Weights of a small GPT-style language model, trained from scratch on English Wikipedia: MLP 768 SwiGLU, RMSNorm before each block.
Each number is 500 + 25 x the weight over its row's rms, rounded and kept within 0 to 999. Layers, rows and columns count from 0. Numbers have three digits each. The size before them is the row's rms in percent of the matrix's.

# up: layer 4 MLP up, 768x384, rms 0.114, rows 603-648, columns 192-287
# down: layer 4 MLP down (transposed), 768x384, rms 0.112, rows 603-648, columns 192-287
# gate: layer 4 MLP gate, 768x384, rms 0.113, rows 604-649, columns 192-287
up603 075:461462504522522470504503508493461522495526541490551495493550462493489499455458466520487527487490536505527466490455498480453454534477480549472515492536508454479511541491507532513502494487492480522477518472506501502471458487489498482501485447445484494498540512475491558539517477490521539498
down603 070:513482531561544467509466518525475484465511509542500486514527448491496486539526547501515513477488513495522466485488495510441501507495479455496460523468500492532492514506496470540443506497487528490494500512483480553508494487521515523509477513530513477480497428491480498517511488478522498496
gate604 110:517503508463503490516491522527546499469498503521475485515541498511484470533501538481520497500504450512476526447568541474521516466458482498505519481549502542482534512504463490505528489493480479517524485514479529515501519493510518509493477516496512455529522502475479544523486527498553498532
up604 108:490483499508500456537511510462474503545460519496492491483446526457488547481564494510511484504445496513559483502489507547500482488495516523491504524503547496520460500490500536477464488489496558517453485536491487505492502490502504527542493495524493500530478487510487504459505483484488520470
down604 096:477521502496508494474467534546518496487494535517519480505496522532522555488518538490448478491499519501513718509506526512489490450523478522472485457520502515512496497520456508493484513476520508477535532503473522481523530490490479503496474477521530510492464466498498483495467496481539501481
gate605 105:557517552450485489522509478508490519509497461482431487505501499518512475513458484526542524481491516495483517465484501552498492502546500507453537480477505524490528500514536435507521496500556521510454558509538511488512463488475466543498537489476478494481441496500488456497505492515480480450
up605 111:472475448521505484516501483479513453458513523518538469466476486496540464563499498491482515555488513518481465527490513499485510551517498530495456484548514493494480526530514498486521489511492531509476497526456488492545504456523499488499468534476548520518509463492533520497529477495500484541
down605 105:489502517487509467528447522504558513495523492506508501494489483457511458481525483515422509533514487499521609532548504515468450510500512488522442511514506509479493498513465514498504537506469492517518507522447494446480514510508474465517503513459466481540514536494472510536532498520496479507
gate606 096:540503480517475514554505498511450510458520479490445490525512507524453508500497534508478498525514473448442514492506495485508513470489486525511506502521478535543548479533526512547498513482476567493474510509504553516493511502536522482501475486458496534507519505485511449507523524510474462464
up606 100:517510475469487496490506514490483524503506471531532518457482493502488491529544521494454520514507505504558487515504491534494485481516513494517502481560523503519507471486500508523480524548523500516498484548496533481511434540473462502498466488538507463521473509544480523523470480477482526491
down606 100:562474559520488478524484537480513503549470486517482496500531492472538472508464496496461522530541477488483521454503477482517498497536510457512494512504490459518507503491521481486465502470493492530509506470504507510543540510469480498501483471504486499486528478531479505518527508484514501490
gate607 115:454495522448482536488472461532449511484508486473517437495517523497503525498450504499528468476528527533472528563488549472515477491496484508486538505526512535515519509505503492537558501500496461498500504478511539457505493509511578529484527479517511521494475501518555523516518462500451527415
up607 115:512502479434513469509538452493470469527523541483506459483466453496530461472478510465498521472549522496486512509517522505476508512498519494497530453505516519528521496501459518552469498506527506482475515491476503510512498503507504525455500508541457507491502490514450527530515520491475483506
down607 106:472497485493482490490426490496508482479518484519453513442520482468511477476491524512520484517545502500518481483504531486519480456533477484490521515535518541449477518487475508516483506511468502475499529463499481518458500503531500505485495506540492497494490521469483502516526524487489521506
gate608 073:453501519500497494512557500513486493524524532470489500487521426514487532501498499483515481515514479504509536539533461499520470450509511500504531519526482500489511492459465545463509480532515516510521551504474503496493530526489526487519504515497533486487459515494521516521540499505505491488
up608 077:494505481482533508440442442492503512507490533514506513490491457494463508526463509525506494496521495483494514495490524502504520515519516459500511525507460493498474495505483494523473485527510452514568482463527524515508522510461528508509497395493488495463472467491479455516497521492496467551
down608 080:503519530464496493512478494517458541464497501535495513507509520487531511531529503510522473524465504466509543521492459500540504441477498517517546447496487499484519505490511546531511495496564469487543506543476555493525468496480530517507520501457518501510514534521551521505497494498501515500
gate609 115:501470505524497503523502499464506460432519499483508518488479529465478526511520494492527491553487520478493521496498451489480476476496521529504525505499521516508498473482496411490530510473475503476468508470497490529504490510521519463567466491514536522472544447534498523481482492516497523502
up609 116:528503493534548476501566513485524525493468491486520496514514506472468484436521445496503514506497531492486480486513499488481548501475485487512483545475544542527508477501441516553505504514445518504540500495513481477521498532533510486502501486485467467513477483488522494515536505475560501515
down609 107:487483525477487476523517518510506516451479469494483486502534510535488521553537495477487526591537491498492539529502526465526517498532511509492498480523512475471505524494477534528482538477539481523551522511507497524523524513542447511510459509458519462456498526512512478550519503486545436496
gate610 088:495484517516480466453482482503450525513497521488503448443505511502495513532494482491522495495502516546482527533492499465488497527458518473522501503470528490485470500521487525546503504509548529465494498526509539513527492463512509483494506519484550493528499503528511552455503498470475479501
up610 090:504481507474505504489466478519492511492546482519460506504514516482496471499531454489522485456477483513481508495508514471504502516491495492465475535465515528564439501500488467503509509466525457449561505494475519530532484490519510471524506558442517526555489453485512505482485524513534479499
down610 094:494531488513468491544474491498502489499468512505479469449534511489531511526487505514492503522484476531538428539487488538459556527538469472528500527501491513523465477466546508469509523501490498497596536470495491497508477524507492501434472510520471505546497497492479480532503488479460488500
gate611 111:527486467480458527452488508533473527510532511503470475489498505501488529499471489515533509495514491472540513518560488480518484471501432532520495489501521520445545480488536514485487498508462507516457532538477516533528514458505530525517499500495464490543499490488477516483472496499488527479
up611 107:516522524502486502470501522568538494476520467505489495538526486467522523504507515540462530507524490513529531473487519470499495511500500505453569495498511499468557505505548553508515508461528485475516499480519510467499524462489530508499481514502538521494507487537559483504515492536482504516
down611 105:501520497523487540505513486542475491461521517457531518514514499452516489512488513514537501516543492489515427511509505459484501488477514517553502506506494487479538492498534523534520481507461517507491495495503513506527498479501464519512529536513453514479499518523531500469515539490516515500
gate612 096:450487513478546477494497457467489525485490503491453510549524511519464461483501476519551444509469452474498519502523501547510492482513494490496528465507487512524504506471488499497517526456566482488526514474519452523537527521536479477489498513515515516463478480511472510519507539502448507512
up612 100:504501544509486466506490449504503492521517520503524466473562509511475522520509453465495506532471509498506501535458470492504500536497494512490461484502518546473507480510503490478525466434508506482524536493513483486476542498515503517526521505487500471518514475506500516520504500516486495489
down612 102:527499497482474520492468492504514554496479525469443507516528505524464500542463468489522498462475525518475496519500470499524515483471490537503491469495451501527502456502524510539510490499462493472574539529517488530482434555488502501482479482488554507474462499530478490505527533517480514503
gate613 109:454480517489493529527497445506494459530470511531461466494546523483500528501529484503556534493462536488514488495528471525499509505545539499501493483496480492505479494467493545487471493540500526491537505505500509514569473496481494486521443507509513470529519442460472478510510507472485495479
up613 112:494494587464481489514506459504519491511504541475505520515512482509465451502488493498453486500464487485514513464519485502519470469485501477527520508513464488509495472518532546474515516501507511481514549520540489467517507513472546517507510504476499502472506484526523495517474494489519482551
down613 109:491489505498508509469505509483499537472489464470523464518487481505487506503464536477491536424505503460477568544513535530513510525525478516481499480497527523551513503509489535483531484550462510501445494492491483483526499517496496464480509475497524479504492466522531503476489503486491509464
gate614 096:520527470519525547549494534518494530512529486461522498541517513508446485518511490473520499534531510496534516473462521482483518493516510472468519548494485487502460520514466509511501480511495492478461498504459464472577510479470496468514502489543500507484507506512523539462501510519539487500
up614 094:506424518534483495535476471496471517547514557456490511535476492501483550512536530489506498502525552491498500505489527469542459457493553474470477532540491512527476520485506528519508481508466473510504496477528480491540519498507508493476475494474522499518513472481463487539515488509550456477
down614 097:515530509502512499496526534479491528486490522502504488519462478504488462545485542508496507471500519516498626480491489501478511510515471520511451467513541497493500485496512510511457485510514476550508517471558499526471495475518509482475509522511480531557528442508503495498477462544470455489
gate615 105:460518502456494479480515486488456481474533494524466512534487473496508487486504511479481526481491512500486529458455518546478505505524479543522472490493481504502496490504530475499527503485514493483501490513519483512517479512513477483509512475497551540535512488526459519485500506436554485459
up615 103:514512496499475471534468484520464480502490483471519460477498524481492544537464509499498473539530492497509517519581510515476547470491528468487502517493501552496510495490496513519490498500541499508487516490464535495492524515485462499477524478500517525535507523473515518522457494510516541525
down615 103:487515473458536486525540527472496490431526460490538472542483494509533548517467515503451491510464466496453550540515535470482498498485500513523520510443480472565572510491511491524506502494512454501514523519504474484501491451485473511480509537523534488489503472483533477526502518477475469547
gate616 110:495497470505444536499508502494479478484511479501535461485471487475531486476559474495481489486437493468527492496510504512535514478439484500462451473489487515537498536523534496486487505499497491500495461503413487514496456495549504511539549504451487457525468516492549482464500492465497486477
up616 107:531484523459487450523451525477494518480539487473507475502493496497489519543510498506517503465517530461506528426530490539497501496496449495471527488487522537537512463469472508496537474501536469485529527485516507500500477500493494445472548516518466497513497531468546458546488519515501513491
down616 106:477509501483460493486505479519506470492507479550509502536489496496523512496433445491485480491519475522462511514508496489520487527523476525510497489503479529518480499525529462539543467477517465500495532503508472524494532496487509492489518560476525506515476551509496486532479488467490455509
gate617 108:472489485537513484483454504508486493458478512522490485508496541488540447516505551543531529512488501529486517519523473471466484476525513483469494475550512480522547495521493474543517523539489467459490503508516491517512496506490477465520520532529530527516515460504483495485503443543499499529
up617 108:510497518508533500533507518487537525484540525512522499526472467499542458470489472544528519535489472488534518497502510516477465487543512488557494510520490463503504509486498473489495464522512501493512485539476545503535458491521504524497525516499485465471559522508505559502493474484438461502
down617 112:507535514511516491471492473490481501476530494486506478467484491478540471478456517561491471515480496483500458523498505548523500490496547485507502438489512467492487484459529523443504509463501520511513452511522503463528487520503506527522497458456495476514526496476504496476487507499541495463
gate618 074:502502526447544500489464463479503509490502480487497498503572501501520506476528464470471487452495500511537548517451495470507483466508509509498494531516504528568468498517454471491540492493448531529446537507480487515515522499470480509466490474530512471472500533490512479505533462474465507462
up618 080:495473452537468493481524498523530489514486509512463492505491526494432513491499470469504496500503421531479553500488474499540524495486546481518512497537462474476466478506501502485484484514518470476475454511536466485476534502515503497502550482496464542489454486517501498507532449494521548473
down618 081:508484519495481520518534484518501524523534461506497499554533490488524467499491484508540489475487504529529548519535474471515511498528484558512505521547467500499512461514480485471489475493490475474541486498468481521484545463503483538507489482503463489532487551523521549497476494494488503523
gate619 078:525511521414488467527481496494508479493516473501543470527475515477519491492485514545514471492485508477479488518502491485559488450430463450504497480484501528505498497490469500481572452467555540544480484487470514533464498536489489502487504481509551473534461524462464473467508528521488517476
up619 086:505498543474494491495563504497500521524499546480489481476534533515487519503485492510514469507462498475500497527481490490525509496457546497529518464515527484502527489493449533492497478503527480488524518522506503504495512524497543497473524458511511507476483484502481479503475469498542458451
down619 085:473513523501482523518503478498477505525496516499519512497560508513490525508509513489499519487494505488553494492522488527532489497484510510482533525481488487483469493530513487514489477484507503504514467514486515491550503505498510503474531499477462467509537539479489496474488466470455522518
gate620 113:545444488497499501500507527483501502528456446521501513500536482532467500509498499487451440475513514495510514512522489494492530469465507472451459462513525497483488530503485526537530509525508478516516445495493463533481477482482520465462524487539488539484531474515544516531520500535482497490
up620 110:513522494495523482484503444476480492496478506517439485484501549499525494481474520498519467469479454481489507518437492538496516479503502498520488494516491490506502481449504515498518469494452505521497490479432500474516563496455501519455498492519499457511516518516439493507516431533515495524
down620 104:473472493509469504479512451535461500488503544473510520456535517540509480502488490498499493488464493480480531505437489528496499482519528488479504524488515527505473469464544503460494472492465436509508532516488483527538507523538500492486487539497509518553508488496447499451460504497493538554
gate621 112:509476493513479531447508516507505485501510474525522517488481540485448539531521501493539533509458528532473508508506484508513483504524530484514477471502450572507475504500459486521475519469513510509445548540464531485513529506512482500532482503520513478519501464507494518486477506460562420507
up621 103:472489539515461493521530513494524482511510520541508496485479560518437515488485500509512529489500517530468510497515451509554477520497506500517475463521484526488533549472498551513517491484518504494505500493532484507472464502487536499476526504540496446528511519501469436506507495556451502475
down621 107:539494466528521500484529532537485497535502532523492558533531493523473520527489486493514513509509465524491365508467479500467481485503537515521507484429478518492521526508539482470492487498507501487476489506509500506518496505484476497501518499524502449492492522519502497469489519548512496496
gate622 098:496502513501481514533481468533490495530504485538490469467510462487499466509491495503455508499522516470479495519523506509464527484507500499517471471493516476465514545580444472481509464466519476540481467516482554513503454518470547515486537469509517467483474451523458505508491493511488477526
up622 100:491525476520483518507479490465491487497467497555498476449531471499522516545515495528487479469517471513500461520506481513501493505478544465515433448458504537565504506481499550505481490531466504469476508487495490521503521509496535508512488454529507483476487487573471518461521558527493528487
down622 099:534485533518491477486472532509521531542524519500493499505521498512438491497505480552499510514502491542520531481523504490540497451477489501484515512529470485488497514557485510472539477522493502496516446495459470514484517488532510538510479483510519473485492512548490526510499533476490526470
gate623 102:434451495492507546503475521514477484485538474495504504498502504483461490511475485523507481472495497508520502500501490477484498518512517541529537483484490514498442515512527480521529508484488488527473511472497432481464501483488499460532510506491497509562498486504530515512477516483518473516
up623 104:527534478516521486522546498476475505522497495493497533476461512495543512465514487527497481499489517485485505506513458469477486483500512502504508488499538506523545538495482498462522540526483501503498487542536499465486490485570528513511527471548528497475501474505484527453519491464534534463
down623 102:503510480502482477537452480522427499444472514470516496512537499534523480504484472508500451455536483467521510484470511508509510487484507482552506503510534474488511479549523492505505538532497464540497499514483518510472494479493476476490499483492494488488508504446505477494521526545481472533
gate624 110:520500462508512524498484453489484532491460504533461477469522517501492488511541515502499490518508519486459530501468507500535477521525504517531447479509514546520536504490467533466504503509477524485492535507520490523527475506491512519504481509494500487541481468491498528493492524496481489456
up624 107:535499469427501482517495492476476505521533497514504475455499495496487503546491507530549520489513501520515496530507486526488445502536572500533499485463477467489498530515485517477496482516488500543499522466520489516496429500521539487507508468516456519483502513518495549465547499525536522494
down624 109:520510538469494501491466539466467496469521489526514457491516480504473541563485472524561548491496498486464562514483454488493477521503514506464497489479503467486501531471500534534484552519473491543496517501467519497495483473498546491488521490532497539485489540510517519507493512468512499520
gate625 110:507483496514494541467533495513453513475477500477501466523522503501491488513502514495511529515495484491510497505507484466466517511535521513491538463502510509503488502554485500508544503525526471515480492501467533519473485478492549536490484477524487526510488479461454502513503541492563490534
up625 110:527477500523499480513542526478494465502507514440511511501481510496505508496508510520488478487472540525538497529512461456523471488448517530579509512503458537506476506503501489511469506500519494514512485474488479502484471490491505519506494486521463512477491492547471549524495502503522509491
down625 109:506511470505517507468519525524533483527462493512497497497505542497503508496480528487515516479500504463505468513551489523470512489492533530482497522480480518457456494478497523512537488470474500484490478504500491459527510518446521515530532470503487503515514472490489502488480525504500534501
gate626 098:480529505452493486496539485534490470474540461482467524492490523527488523472521468436471481463444504521504520508514494481512477479521495490492510523532486528481499481493512506474498481509503493520529518474468539524509477520449488485496550481494445483469502510510501501494525489526549521471
up626 098:488477474479510460500504551482505501499477504513524483474476510474482519518455478479490512500561541510511513538496500495521493542454524467555482470497510529450547493476471484481479504496485509483497489533495486525502518488548556472506498498510509444470535476487515559482490470444508536535
down626 099:485492512503499530539508484488470482485442509499516473483498486512484459532484495493455515496514516500478542506481528521510452514485529499493456486527495470546502519516486534495432502509469492488469488536537487486476560537506504499460545529465529481497493478518499470525462460521525521491
gate627 077:474528527493540475525507517503494505489491499474515476488531514482483467476491519515500529539536513517465521504517518534522516582542490481512478511490509470536467555459503477519501507526476484483496507540490487470453552477533498504455511511507456502483513518518483489476524521461502491498
up627 084:472486504505501488492514496511480478494541487544517491493472521475472507514480478456491514467549505527434485475477444517474533533519503499498482500507489475479487487490527484537530527484488425536506502504533499498436502525524471525485491479514527520491519535483507512512475508494491521524
down627 083:488488548497508447492493528535474530528533520536529493487455445467510460505506476467552462509525535482519500464523480507484497488484494518470549501511468527473524458531497502486523497525509493472527514515505507456532493522485492481469525490486448568520488533475519504479466517503502520504
gate628 110:543481528505456446492541482502514478538467516524509463495511481451520483477548509493483541480521534537504524494479516478483548522510515463501489498512514465512469517513482509480480499490499500501476520482508514503496521509473486475506431474513497470513457506524523490533524519503473478453
up628 111:492526464463519476480502510440476505477518483515523477502501466473502533533544471484482480466518447526484479499467494502499463468453538470532502515530525512550497511493534515447505515518519497534516497528493498511457555478515501514515494493503448505519537484435451492507469496463507552499
down628 100:488478516461549477461474527523494513492489495532519510473473496459517501485533501522505504529511460521493577493500508483493479492521514504524489486491510494536484534499461548490519523473486507516497487534534500545459530458544524576508547526472480545489489471499512512509502542505479491544
gate629 115:492506488477514496506521527508451541430449502462498477505517522471500444526491510500494521532492450495494528465521536508460528493497493483472524459484547533498475479522502489494503490488478496501539486487528467483501493498481455480509478487540467470455457500494490483524513544501513482473
up629 115:541471515524503543469459541497462500512457516508476486471468508515549512487518485441495484481519513503468520484456545495507486534476538470479490469460489487540531456520492490523499517523527475504502478469486509481540497527510495466526505500488489512499521526503530470512500510492499528500
down629 115:477501541526510502514524476519456544496500553466531487470518503493507472480496503483540496524488526504521481483468502471501492543488513460459531485491502536519481532514525485494458521508477513538535483498479498508506482490477551520505503441540471500538564512517506435479525501514470486473
gate630 071:550478466475498500528523457488460502488508501508481493525494471480492527473478496452457523490456510539506480537475500446541546489495481500497530505472515486503508528522492497523499520485502459499492535502497472496502508524482526483534516486524499467496505483508497449470435452501482459492
up630 076:467473482473516501493454476485537500447529493506493480526449507458445545523517522456522486476504494556520548501505535508467492488523502499467504488506502479533489469501486542504504546518501515483509481491505500489494513515500470501477510456518491515507519553434480481562498498488453486517
down630 077:514484548531496489512541473505512485521477473492490462502508477521508473484524486486512493532473479516475424487494518500509462512499517482500457514501482538512515500462471445494519511440503510551547518491473506474490485466495505481460462519527501486535463452481487487479515494497508516499
gate631 117:526496541440498504519480523483483552499493555475510462484522514485498512546514521522482560456482512495508524535526516462511495505446480481476513470531524510481476488470529509510523466477468474474515536480497517497477486525543471517530508508461495526502489490520506480493496504464540496428
up631 113:454475508518544484478484524502517497495505495487479527524533478533528468497523511451511481497473503484436497548490461512519525510492483474472508523515510528501535486478474427509473500522483486464520511482481531489501494483510507497521526499445494528505499491488501485473487503541505521491
down631 107:468474474510525502528511504525503495507494486499531522440510506468522513500539489465513488503471516487472459490488531480518538545534458526481505512492492502509470459488510473469486509522525512472540528488498499473544493539466534525513509453530485525479464513473522503475472519530481541470
gate632 114:501457535474443548480478518530466464519525467494511536531489447488512515529514510500505502529517489488515520488509526495543483529521493478487489495458510483556528498485498472518510529514487469496517477504478533561498535493519558514563446515499512505462480483501522480519492519492489501519
up632 116:491505497557499505494500490506486485489516482536514458489482453470491550484465478560518496546507503450508496499512515490490502511475507533545519512448512495516481500504509495493499531486520506484460517496503493468559476488476484452534517514520469486500512507466488500529493532550473469520
down632 112:516512472508538529486513532549482492522506496485498492456489480526498510506476478513516509474457482497483525514499503488546530459475510566492540486465526456478452455498507495492499536487516518470467485502510520536484525492491493490480481479511503473510518522493545476494503536451492485497
gate633 099:537466487461487495514498508480459483514495500488515491517494468476478473502508528522470487525497550489464494487526464524477512483449493503483483476492477505484541523523466493462531529497543495536449487484503508483525490486484486486504513437508518513506478421531509473539501572506507460516
up633 097:528575531519493511508509520460489515472493531473469464513525513495468475451525528474474484537504507496525525473506466459511525484506513456501492481479469469462547478504484488484492453507481539508500513490475535533484490494515464470472497483504525492539510508526477471534518523493472452484
down633 099:528503504472488514524495529473503516514482471527467477522479469472474516514441534501476495507540502507465457480517494500477515511490503489504485471480514474486477505469495542522530473492514471508513531468524507502476487483489514490513495499491568523529476455517498508481497528500525493490
gate634 088:509526500471519489438467511470498538498527555488473499484507449449511536514460493511547536511467463488500545500479465504523468489498508522514501500454524461504469523515521476530487523496505492528511511487499507499522477498493480482539522474486416511489500497505497490538510525535526484477
up634 095:461522445509472545480515496527515515492502544491519534512505505492484496510526528508524509515488501494496455487470486492503525544511532451491453503487508452511487450481544517515497530484506467468532497504466510483485510493464456451493486512474470469483504473516490499540471456503517487471
down634 099:553510478515514532466463481491494501532480515523531484517515492499489520520485496499493507492508502479492287515528512492489528501522507468484464471548494446454510508498472513495494507465474514509519481481508516475495489453514508536477515451471468453503488489484489462505512505519490469513
gate635 101:519488544545493505452488466507544524503513492490556528489516462509452513515482501494504511470484482512475501484517477508497484487501513497527479494495491504473492468528544509456506502529519491501508484510494497514540489499531481487474493492510530449483454492522453528510494563514509508515
up635 102:524506484500498460463521503468492481487485487480578505483516517532480490461479513468525498513523505536533514455481533484482496490483498495513493523532484509545500440556498528468503455493504509476503508517519483525497508524498529506512501517533467508500509475535533488495545516483444482518
down635 105:509494497518491477498545520475497487507507505512485484556485499480478538496501458516496511500499534524457623492519520531485468517440499534491512534530494519520468529499531498533505529468491469482497509507487499458453505532552485488489512488543497527488504441475516530512503501488476499539
gate636 096:459515517468537498475535505528505458467483500514491509519448492495498511519484549500432492502467485503492486518490534506542510519536515482487495493476515474482522558527491543495462520517518525472463510478500501497489474505494564523478505490496478477513514460456481528528471519527499489520
up636 100:498517429525484506508471508468527504500501504489501542482538476486469475543540460514512505471485527491538486502502492472496513513503500494516489537518445494441505506489495497499492444492506508527518487509514513488473476530438474538481474489469517491496493509546540515530509474505504494505
down636 097:505525530450502516511535495491485519513528494476527520503495497559488512485538489518518507551493513515516573497485506490523470500477547506485483528512535516513508509514514505504488534501556516541468441524489534529525537478540493478515500493563468496499473532495519458499518491508443540508
gate637 082:501478526499498467478520517473485503582551491496504484516545488581569517468530501526516507534500498516494539509520533490519473492459554518539483510476493491516516495462490498490504495486493477475472514529499505508483532473481472480492509493506487502500450493482520509489516501490524457515
up637 088:503502481454536531477480466517478523491500499505497552488520464493467530501483484540461479478489492500493496490476506518503484500510569493529502487491532465468492441503478481492443490502527495481532498493501496505508528457499494489522481474482499478502486496447477500537522521514450475568
down637 086:462474549477502517532501518457484494490520512482524549498538478495498470521484502514484495497485463501458576521520471514465492484511489525522490502537477481463498504523511528531479467531501500477483518525487478504505545511530498498530433509527480500504500489480516515500508489501514515487
gate638 112:510523515496510482504498499538505474533485494501486532479504465486532482505484479491506499482492490470499530507474483508484507476554505537501506516499485488511480504434535518524479511521546511493508520516521512519490526483468449472498520505490494464509474510524515491465449511515498501486
up638 111:514521443491532474470531534521513532513469519549509512501511498483464526472476470457512510472525466503495502491506472503500517484510571494534508500529503509507513513471494507484509491529513489490496545504491450513498474492491443502490531466491471474489509483523472508476454485507524531495
down638 108:496457469483545490509480506487516472524506542466495459486508550548500494502527504496484547509527546511460373478474457538527486518460495487492501512484511475497506464512477520509447510506503536457490501467495512518509523479475478529523517500510506477482520505533493450482484445510486488491
gate639 107:517475546480487477522515513500483546520486477513506516483508517505526490538486541495563499547497499505518499484496497490511554508507509465503482486525498539517461491510471497531512480524528499534534485520488446500507494493449489502489498514496489513498517487462483482505483494500496502492
up639 108:488534462524527482472496497537524545513528483500495501508510518538509502471478502502493502470516509476474471521559506493480524550530526507531494499491461493473500493488487527533487553490503484488512536518525456487472501501500499485507499505526491483490517485480470527442505534506523529484
down639 103:461494507520554475443531477525547513503506510475512500492495481543493514490523479502536527485546554503497540536497509506484488521513484522515524526513491509490462489511490500492524488491577509531509543524489488484473518514504510527525517482510474530523509520433470499502450492504509501448
gate640 120:515503498490519506521544487521517483546471505500502494490511495549469488492524501490523519470511514530484498480502486488472502476501511539461495484496509533500493508470507502517511540511491493491512489494511488557483451510478512471463495538500555462499462457466497498475504455481468481463
up640 113:507449467494495501532492492518479497475497490497454521477497495494518507495506494518481540457471527513493523552532518519490497482467503489498441483515475484504513541492478490487521531447477501480494516500525450514486493477484517512508506511468512481486508496483500537481469460482468469486
down640 105:477491466518490478495500445468499479544503478532526491490542489514511529487527476507530480479506495517484366491499461479475503523502484517537512492538447470533440502522497504488470515517527461549459506525570509508516481495504491470482481494468474498491500514522497497498503476489509493481
gate641 103:486487537448502527478490467500480489495553485480537525528537501498490491458444509556476448538506551498464545497489483582478562485494493491457553499523514494510501518531490519515505469504473524498504481483481516493520483503478544543504523475486447503436518469475500480493488486492490496475
up641 100:522483499475494438522488515528532440521486503525499468485510508461461510455514484529504511514495504502499497518474516519489527541492532467509499463499492471485495487530501498499471458507449505479445490525480515458517477484479490529531473489485454494488506481546516501503507552488511493497
down641 105:502527448516489484495501467488530478547497513536535547462522504476491503478499538499532514498517530538489499531511481517495482506534451494463481516494520503473478472497460466497480480525470505532465489484487512503539517498497504521511458474516466458540496497472498518463539489490493534501
gate642 110:506441533480515513492507460540529473464469499502500499473528524504518510524508530506455494517517493472508523494492499487502537500482495478552488508527554455462512506514549484532543466533488498510473526510499558498509470481482482479491514491506505504490493448526516512522507487512528465450
up642 113:516537507513467473521511509517542482508491484514518496493439523529513454546514473507563438497512504493501488479513501491499526502504530504513486479510520544491500485522526561520508509507522440522494501528493489514540482525507519503458541480524542535475522467505474481489513532514448515525
down642 107:517513477549503479435533480488515518505470517518499526499483557441486506518518480507508542523490457470501475477470503522504521468504521502521489511498485495509487513499542469481573485469490459494550505465479464495503442504424484500540519512494502507494512533490472476479455482535483506475
gate643 118:528532487471465498478524477504473461481519480510502518477471512427508500531536501525486506510462521474515525550531493517466476471516507542445529467495514486489469562472503509488474504512450509529502557502469483468500519493435462467474473475503495528494558512469528481487526521520487467425
up643 110:471492440524555492517495487490497545512461511538499514507493475515500485496537503482483496556478525508506492477434513498526506522547528508456496502511496488534530511500476503474530516485555502486523462467532475521521522516479514511479455528481510512495481482523451545480502500521458546510
down643 109:547541458500539553513460489465510482493476553523506498536519521486552525480496520484539508512471491508494564450495521502494509520513478428468519539519444513497484473476502547505503496506490439505442519508492457509507501527475480459474461471491497518493512437482466492525512455540520539529
gate644 085:515503456471477485498481528486517494537500475504496504476513484558549470510494468488488531525474578486526530487513517458470515502517505563471488512483480500501484529444450512504507460536467487522495493506488547476530502504505496474471502507489513478505487540535492500486526474508499486498
up644 086:464527504533503500475521553486497467503484469544547489472549492534479498490492503450495493491426499491499457497531479509493458473520508563479485506516494507516514511506479506488462545512505505521492500507519475491506482494511498480522473495468499547516488504506502499484493474526509506541
down644 087:494484509505500494475488479502504577472543534474533522542522544510484517486513463490485479509481518489490589522477492512480534513483508482524518540401496511481497485501456470474523465530485565480499509489488522477524513514498448509552459531513530472494532482504483502491483510486476449519
gate645 116:531476533493517491453522517500523514458541528531489507517490516479520430541474476504497519488505488523488538475563474491491486469499509423480487511507509470494544515521498489497518483470496512546486473520484508523461509547519501561539496536554483514491524473540481485501492491490509481439
up645 113:515510464534489482499491493534468459514480485449527479490534463525508547472544486496492464503485522474483510478461490500534517560477487540499484552500474498498500472503523522479516450527517479471490521490483493547513454469513449486520476486489532491470562476452520496473493520483514495502
down645 107:462514527479440503504550462531446497503482455502554486495541484479506507479492553554468478488479473492529532499488516514487522503511517525534531470473463515464514501478508502482504533554530500497549507462516469499497508486475486469496500519489508520490532427515519498460522540527474492472
gate646 110:490499518497474535494498547505533476469463496534533538534536494508542471507510500484540533541521456490511539480481462519511513484499496492483484511460473506489474466521481538479539542526475507491451528550547496476489466442458482511463475509469459516475486505465551526512486532494548497513
up646 103:497520502575531484458495524517523498478516472488520499492507479524489492496498474532524524489480451527476512484513515507502546461555517465472509487501474485488456481485470494497453472511477439508515499494476474533527467492455489477461504527516482484526513550518539472495494533493502483411
down646 103:480518476484483512527542507497535506444484485466508517465502509487531479446559467505498515486504485498509527501467539491519548480498487464510499515461544496520516471508465485455462488476470511449494495482504513494539517487510500526523500489462495479458516535521461475472477517508464482462
gate647 076:484478489534457500485511484502506463556498530482532483496490520495517526495481460531465475469522495471478551493511498499505502454494518472525505518522517511494524491460485474505466488481500497487506476527524504498431507528516531517503486462495502458533465519506558497510547530474506487503
up647 083:510511488496492489524531483518511510502510457495467472498492473501474552489516505515463509470524511496523535491504517513515458487491476510481532511539476492533514498469480528493502558540448524509503550470542456460530472524537485458497531496528504505541466501491497446502510497530550501518
down647 085:519495451498543528504497469539523509511521521538491491507522497504498535520498538468497502503517489480500544502479505502540533496504508527502500490493530470498528500509458509526504520532513516470536505497504519514533484493523515483490496521506489519460481484510518495501510466546468507511
gate648 110:496517515512461479517512462535503524538509524514505479483548523496520518469492511491498488491490500487498501531504489488535458499498533511498508497496469500551461498527505509539473503539459485453530456488477466480523495492471520470490515499498546496506451500527515506478511489526525517474
up648 106:485538494479488506517478501453533475520501549490520518447467531512530498486516500490525486511503521503541500495491550545492457505513483509469546541497515504458471496502513500507508562555475457529493476504526505498517471541500491510538524523510534486526506521476466494504498497496555504521
down648 105:511515476489487514500466476481498543556522498531507525473508528501458513491495522482445470532507469492479432528485486514464527479462519476471524484502496488516524501537489468487482521464451473493506457530551544501510527502491515519481454488510483464521504482556483479529526517505489508501
gate649 102:489507506483512505500525516471499504521499517475518402518499520503490503545501502498543501515480477544498498538456486479484480473470495502502524506448559539513481488494462534524526506488516522528508501470502514481480453487504485481511487476490520467571483501510534508507496487467549535492